Each number is 500 + 50 x the weight over its row's rms, rounded and kept within 0 to 999. Layers, rows and columns count from 0. Numbers have three digits each. The size before them is the row's rms in percent of the matrix's.

# gate: layer 10 MLP gate, 768x448, rms 0.149, rows 226-256, columns 128-191
# up: layer 10 MLP up, 768x448, rms 0.151, rows 226-256, columns 128-191
# down: layer 10 MLP down (transposed), 768x448, rms 0.143, rows 226-256, columns 128-191
gate226 095:407498495547516461465583465454472436432474473457449483518454545493582510508551561411510457479564507476553586540448456477490481586457517498459608444568522574554515498510448595531505537461378510
up226 106:461480462508528493517479525567478499497473568490581499566509565481521499591538511496510561500549583486498577450413368509568516451518582529559374522583514418458517535403502543563414465505509511
down226 112:525489514525470437463519513591497477486552529419526509496434591450524465494498505507502535476511464411536471439441425545453472538457486561454492472590549497394619482497493520475465482516531568
gate227 104:457539467369454452518488532413563490449488447447542504522446464483449453386521381493538602491587555546549480515501446523577517529471467542457491505462531553478462508474481557504477588407451497
up227 095:498412464488550469536471556533534479488576497512543579539470456521419465504468473570459409591477507484497530517433479607502483527468462505550461442494458606497569520591567554451500491379474471
down227 090:429482616495424494475493487622449455503526534550508443501459562502465481436586475375460509433567486480592542540488558545500344499482446476535516495522420489434463500531508587420445590423563533
gate228 096:493560456471540442453532501516466456559500467458517598534534485515461519495496465485482503609435572477492452485547512520442600548543454518558518453492470492464485412519605556500464512438446483
up228 104:488600493483512473471524532535402508549469521447447515615535520488535480471536504491549494492496384528502494537397526435482510421510586497528461441504412543353478550555504446485490542393537388
down228 103:474457537427485511493499498428470504520492550612488548452454508594594510476616513563551532472540467497503534524547526518560576388530525453548532610585417496368497485540477522557488363468488560
gate229 100:544504446475547572520497515513493518565474525519538552447390474484551551539479328506468521465478482502483593503558505517464478572562484542487583396502436487550408466480469470411504533558584570
up229 094:542552529551514562567481481437480491526442503524582474470413422544496485505487443487330574558485508523534459480510518533508545502551497411533464435494506557426467561478411526452473416474521576
down229 087:511491538505597513461459500517496533592497547496463393440482564577481548514483528482361419509485559623436480486505574557493499512577516545395409457537481467506569497548483498467419488467513480
gate230 112:472500529588444570505509429405436553552474566509481413564492463523472481460583458578536445461443519574432538469486478487553542589454496495451431520553406425416366480521537513466477538474500546
up230 106:552499411404411486583449598445466564522592396513439479527614442476516483475537438469642499464481529504541469496580519414504463517531472535482440494485462402424516513393520481443495420458520433
down230 097:525453488548458462646552503482480490469490533431492540540492451487577527456533519536608517452482556488536428536531459522432460473455508530608531540543435454493478499525505501547524390494521526
gate231 102:530456472506439578468433450531487469577440500506419485619446482451476586459472477516463487377507428443538541541534499422502504430474402481541458519550517469483527544539512460478419542562505524
up231 105:560456511505469491505479553517487538590554496591387424397570430528530512452428453487430483459457476490436540527545405616490423555451409524517426463418514459481488511497475544482547517451584532
down231 101:467454421547535465463496484463572475439495620568403608522464533564502447474428490454440427640417494539569478506405425524526438532497519541528440421490540562512533548495470483527566530446474473
gate232 095:531484542538483487498474507537494539629459471526504505518503487566463548448456495446419456412471467501480407460480549473469493578483415516542516436495562518512540454507489492537542523442475520
up232 095:538467481479545500444555445434521440495512511476559449444402487477477507463462453530466500536513397487510485430479519502530429574534424499529471526492526482429466505480592515550530544512311566
down232 111:471433445590537529487416507448486517408466489503540459502555417441544478551478458614469454471541536458525535529462560473515480501402518561553392454528515571474512495485522590473426596468481559
gate233 099:435460580524493510489427357488518389574504478483515489541583439464516549515497542449519611424456449411467506473547496510446521554519518508484522495470467436519484490543475503500392483529535490
up233 090:537524448476408489498562545474533530426460563589521504531563426578401425464452512513309491496520567452457507545440494440450442537520624515530562433509512546548508498476526545421516531478478480
down233 103:539531478463420495479546390479499569459428493530532449517449493615501543467460552521510470587531448525543526398522559527584441540382532529541523550536495405406493503421480496430493574474428514
gate234 099:571412573559493391552519520475454578520422532493430501439515520543448474469453559510548454556447401506483561532512496491446438534492638517473534428469577487494542510494551566564486553426534437
up234 095:525498445503571461464532543486490464484464533492502553483452488535554522543513545531560494458579601540529505474469453580493562581496447498541527565578556527453540458573501543461531449476570516
down234 094:506486572471496495420510528535541456529400513577488486445464526500521531525497488468512424552403425513460498531492400497532456522483436552514462573441555486519482503551482492506531430436603486
gate235 093:436487604509424469466544467503555519411535462441485517471523510580550532516455444477479445508537479465452479537415408487530476554482573463504507396465500470497542479530500518458484562538518585
up235 090:553480496461471527492487564513422480556408563542487507499553457496485500489479422495486487499390513534590487427551566487516453565499496647442566480538449471507486444459566458406568496453503506
down235 097:473509430540480491564435598518483459505560616523497501545490587522575529450552477544556467500447536496451605586422426458467601471516552473492433446517481501476508594477506544514480557398515492
gate236 102:503569523466490436470419561477473559483576433505431389525508479462577474562467506602398478483510455477494581526471468499529511417471442488444565609498513442519544485436501486535577426413440527
up236 106:559513556447514414504499544519534468561444458527631498465477514527415506512532439514523593577479457570512528517460491460530459526525432486479508509581535489406488534474508410487455585467505554
down236 104:480493567526375485498469593459500471510518466477444567387500514489512620481421514486544423450503586439560410533531471576472484501547584520594552525494379515436508514460461450548479595442532442
gate237 101:531585435435521572437500503513465438559502491494482629502433478435506529518492439407548494530518453559570448493593505470560517500539544502524548624514511519576560460561476454491554523461394504
up237 102:355513501483531469545504564576525448533464556505486468373490465492560503464532455444444573497496601540507387510536484501472538524539483548455483464477412493519397537585501539537513496498445519
down237 114:559527441543515444427552472519559368497482481564504522507579453429505539588484539541555585521554518498537474433482427529420507434529511464497429459630614476491526462446654495437455566504445514
gate238 093:474492528429389548409488553530518486467546524513458407537560474467512490544557438481517538504439486452425465528645505490521579527585472541557490483511456532403562491575462539547557532507490518
up238 100:460476535447514431484472489439515501425558518419463455583484479462525525439487513442426508512447478542420477455469381552483558504519519490469541432461480529587469456442503495467489471462489531
down238 109:521534485462532424443522524467571435435515491501523492501420461624498412603525499472498415440553444543463561463434493461472531545456524518468445447421545573457474496478502515611498494572527528
gate239 102:443452553511502523470488537514437534503599491541544460404496565485456526516529592524579500487457485489515510534502500532545435514477497491516441548478493463472410463501561487463521491431491606
up239 106:505523584512511402550576445518499453466455450461564517470477541477476507545411488493537448485509430544505560615541489463465480481465457510570508524407438502537416497519473457485505488446548500
down239 110:510448468511577468461483587521490478602418532553473537542459561462464487452470411480546424456566534568482584605511444435541425471427584611519487490613536579538502460529493428417432447506422485
gate240 102:512486475521446472485496496582437543482520505557547513491579425494515412480462467519610487484493573562533527491539512595459427580547377471545554479568542519505502534549432468556461547426510490
up240 101:455493537583460485452403508495596512526556573600408540519498612552483503505590560451460459489475469409460470575430499386502523438477505498535486545532492500460501415531510407431526469485474424
down240 099:476463573493591501516526442516434482477489548545572437579580529442510485519463532467444464489592541506404491455489507524400482386501436460518506577582389581511468569476567461477453452436411390
gate241 097:481474533509521475547551534441476480423558466527560569502465499480583501557493439490545527486504517479503446559401649630444605520481506482452515481477484519482460469509536488444533528483510493
up241 095:483522455434423524443548492489458532552449470542420468417463518490547471486502641493501513425429434528522521570482484556482536405481529559549514512523490498448557460475456565524469520514527453
down241 087:539453455528551482453478493444384572533452523491453449511474459477536540515420517519538594431503449496472519497586566506423538480490502582401551484535493449464531397514585469576564509548531500
gate242 099:377538414436481501582483453561440484491561506546522557528490596486473457629473535534484497513481481416555482562567453503383532484526500490527473495533514528474491572410523511454473520464482530
up242 099:415400482468521445472492492558483458557529506519457461562395510557625367530470515453452567415483484437522560543490522521466535438454501588405443549447601535530416513473525525520450468560521513
down242 098:482526552539617454495547490478502381498492550478456478575536490460448546561535466358498515382475603533443471498560454478518495538540492544417442539509418503525449536403519590534564473467562498
gate243 098:418448462542477525562578496588543520597517531514532567490528477598559435530474479554532499494540447486446537614499500503589561486493506476515470510493581484533518449536475539431500565426554499
up243 099:511517424434518435489494491522444441458417575502572503557458439471449491399524473451587472470474532543444438518569539517509400439547445592470506538515519478570455496458499493399454467530540562
down243 099:466533519455466516550591564506491465498568624477556454498464562567449331457474446502523598500477473540487559493544490513513396497396479457573439439481489515493516512409427548570516541523597489
gate244 101:440498588548417504494452506502516545526565410479458511439561510541563444499522456493425543507505436435517447482430425551488503563514527563432584491515515455507462448458431546503512553495607540
up244 096:443505597423651521457559426436496468477557508443492543577480544476580487499557396524459491559566530500466512434442449515399533443493538454516431510501501579553432569514524534523526488418512462
down244 098:490468557462496587460559537434505506596529497523499450441566499408497481480563433505510553513585522382514536568514517431513538449608518473532525445465521593519570497536479495492430510501417416
gate245 100:469570502548479560428466450420521545557485450509517464496516578528533524489410536533433651517540465453526448426527506525529567548550446432582527499566598542464454502523574567444462466449459445
up245 104:526649462503429555420504526569396485495404507404520517469514521518564539480432520484538541427554535528498463444503489428471522553480511455578553557500527554484513557507503585410436466491503440
down245 100:426463452584526615509493437428493545466576461471551496565567425490531487566556455433506498550501528464422502401530584518446455478464442468490456557500551536426549512463513584412484510566440549
gate246 097:461485444513463504589451508531449506521521494544493482489473550501586493515561600624498514529534482459537575494534517505450481488509500395444482448608529467531482523567517478486406577440541543
up246 101:508518506475512462566512554452568521472505537535470433559437521485532543460452482505532357531497503501553555529433462559523539464551446524518454452491451496481477508487555524509559446544539549
down246 095:506556493527581447452418491462550493499518500448552398553433528489496443580534482386448387553463514562510462493623473519602452562449451511429440517486529520516496511525486544502556516552468519
gate247 107:501480513403524455585443484486553468459472488505539444535460528488492428576476406460487551520507474569569541579500447524578515436533453596516468509502552545503582593561553493445462537591557555
up247 103:416534479489543564496412377507522496524542487528431566500548527482559597548537530610511468429524572519578489443526479527567492519475509474427481496509545470494475543468517575423562496458482539
down247 101:482585491493519532547399402453477417472525413462532395651465502424565523463489526575497505569512523476502495515504526503500506579531471537428470501488526412459531542500532515481557468546491448
gate248 096:418484545501526566459551513517556509429528458508426474544422464501549426389463521506538569499548494457487391532587407536579540416493511511488519492508460481501449481510486420534489517523524522
up248 104:460548506527536516524552539432508440402490494493425537481423435531539530499563490572491490457452504439526490526528558577576507560580567525551500457513459536537537492446588434327471498466451546
down248 101:475474545586388488558508599546586472506520425458452458539412553537552495483535511617398507430560473523498465477531517523457429515532455481594540417533432571514605486507458462524452473524448465
gate249 094:504567580452575447490546505551561448412602653541502483563447586545544487581486521531328495432515497500538497540487502526506583480601511538550445538581518503509502487471517611563510489549487516
up249 090:487471424526511586424506542553451432581381466541544441541422482544489537529522517480442575426503453476512450540474460512523515545487550588509484576523465579546465596454543592502409540558458531
down249 090:507539521602500458496520452485627559467440445428603516535571465512433493570483499534511508503457494435463558563500497529522485577495504515517493501540494568585547582420519548535440433487539539
gate250 096:479471574489531619468501476450562423439495522570466489469422525507492509463518547476510504562495474501519507562497457483471462531473467458482527402505576430570486425671495509459445419393490486
up250 094:573514516513514548473487479552473510480462538487556453534459496520523538482497484482540540416524479534591492530484507440513530456513499543498561491499545478577416389492528576495487513458503551
down250 091:583578483519535447454532481517420519501454493488463393481528497564502461431478475553498487450559561459573544487587578497510548458484512392506544555540560482473519474480523473497446467434436572
gate251 096:522590480554426487565465504501421481412495515501577423440506486479508516453470552566482509452531452588473463494483535488567589446498497437511555510518629465499547558545468504471495448500502580
up251 096:508479544527507529475511552446484455502483457539447494511409549513522480514465595413484533433509570436496517483440432563512515495495571569471597474586516478559472440523445441532521556497438419
down251 099:487566519543501450541534469427602494498455531632469440486469466433475496511438480538468450502554570387408509508569449505475441503548493588557471479547521406498543431376446569496474494497400453
gate252 112:503481528422499528549431512586563538544534563524421469478531542484487482434459520526572599448520509514480462552443463603507513544478554478530502540504507471467455516559414516501363545429416517
up252 109:503522492467483433506455486438534519477558535603492508431509444447467494495525446617488541562503453468411532551484469534474495525557515516512496512502426564512539486564432419473480551457595479
down252 107:463424515474488549470435448455546548531570543499477477601515463511522516464455502485463616502564492513468464480483416433527499557533380470443470504497443556500542513444539457513479558502518511
gate253 098:465507506397476529499454466436464518476477538468558570534460508423540511506504500441533515595543508535469510486500539550515445500397499508543494523541531582510463468530500538443416508492449437
up253 101:600537512536551543502561492445513512405492480543464371464499474461450506443404496467504484539516452508515528549443481540413521506506516539504494442496473422439551489498458511516523439507530517
down253 087:489467503518475587495627432551523506542473553565443506496453472567557512430389493514559401580452451448459600508425520501556596612463582479523479496458462548493589565460489511521578509467467445
gate254 101:491489492333432499488514584480556535468472526452437477554469551516528515461541512504477533426586533467443503580582478416545566387553427526541568544607442538511538549519419568464525526504526452
up254 109:442539517514563506509492460431482481487522595557610597450471526459423567510483576508493594549553519463396529389422549577464496543483525531542507464509463583491527436454521519555493526507443602
down254 112:525541462453597465486492557483461546497566538492566519479455513454564477598553587479550509446533509440456518499467468522492476494505540624534470426510455482543510558459424410576555451557489409
gate255 102:629480448534472462500511496520490527546444404568497549532548532463576443436488449439508460532497539452568466491479488477567519506487452519465476491523423358506579487499465528421481519433500537
up255 108:467474537519506476455391422496529474567440579596448617426512452578562451467556458401464464547465513481534482542435498511433435425494585519492432468491509563494448578546598550567471489555417472
down255 111:476578452551557535435483582666535483580571589510450461501477512550451455460441569438503515443498445459500498485477524505447444411551445585386435503512478554534466507590447464524518551550489463
gate256 107:541571431460426460428413490486531425457590383503497441465431500544498451454586531486488499539522497464524485516420515531519511477523430497466567619553490473428493519531557535522498502462417560
up256 107:459547408529464471506469444522521407460414446598507473521500517478470549460575554532581561441371397562395440435606487480555634482568512479502460600452455506479424552492419535463450521491538503
down256 101:474570436398368476461604458542554437494544467471504443543532579566458497546604595500473516527460497487410498506546598424576407476480492488446552493502583479597535541515514493459565581458456546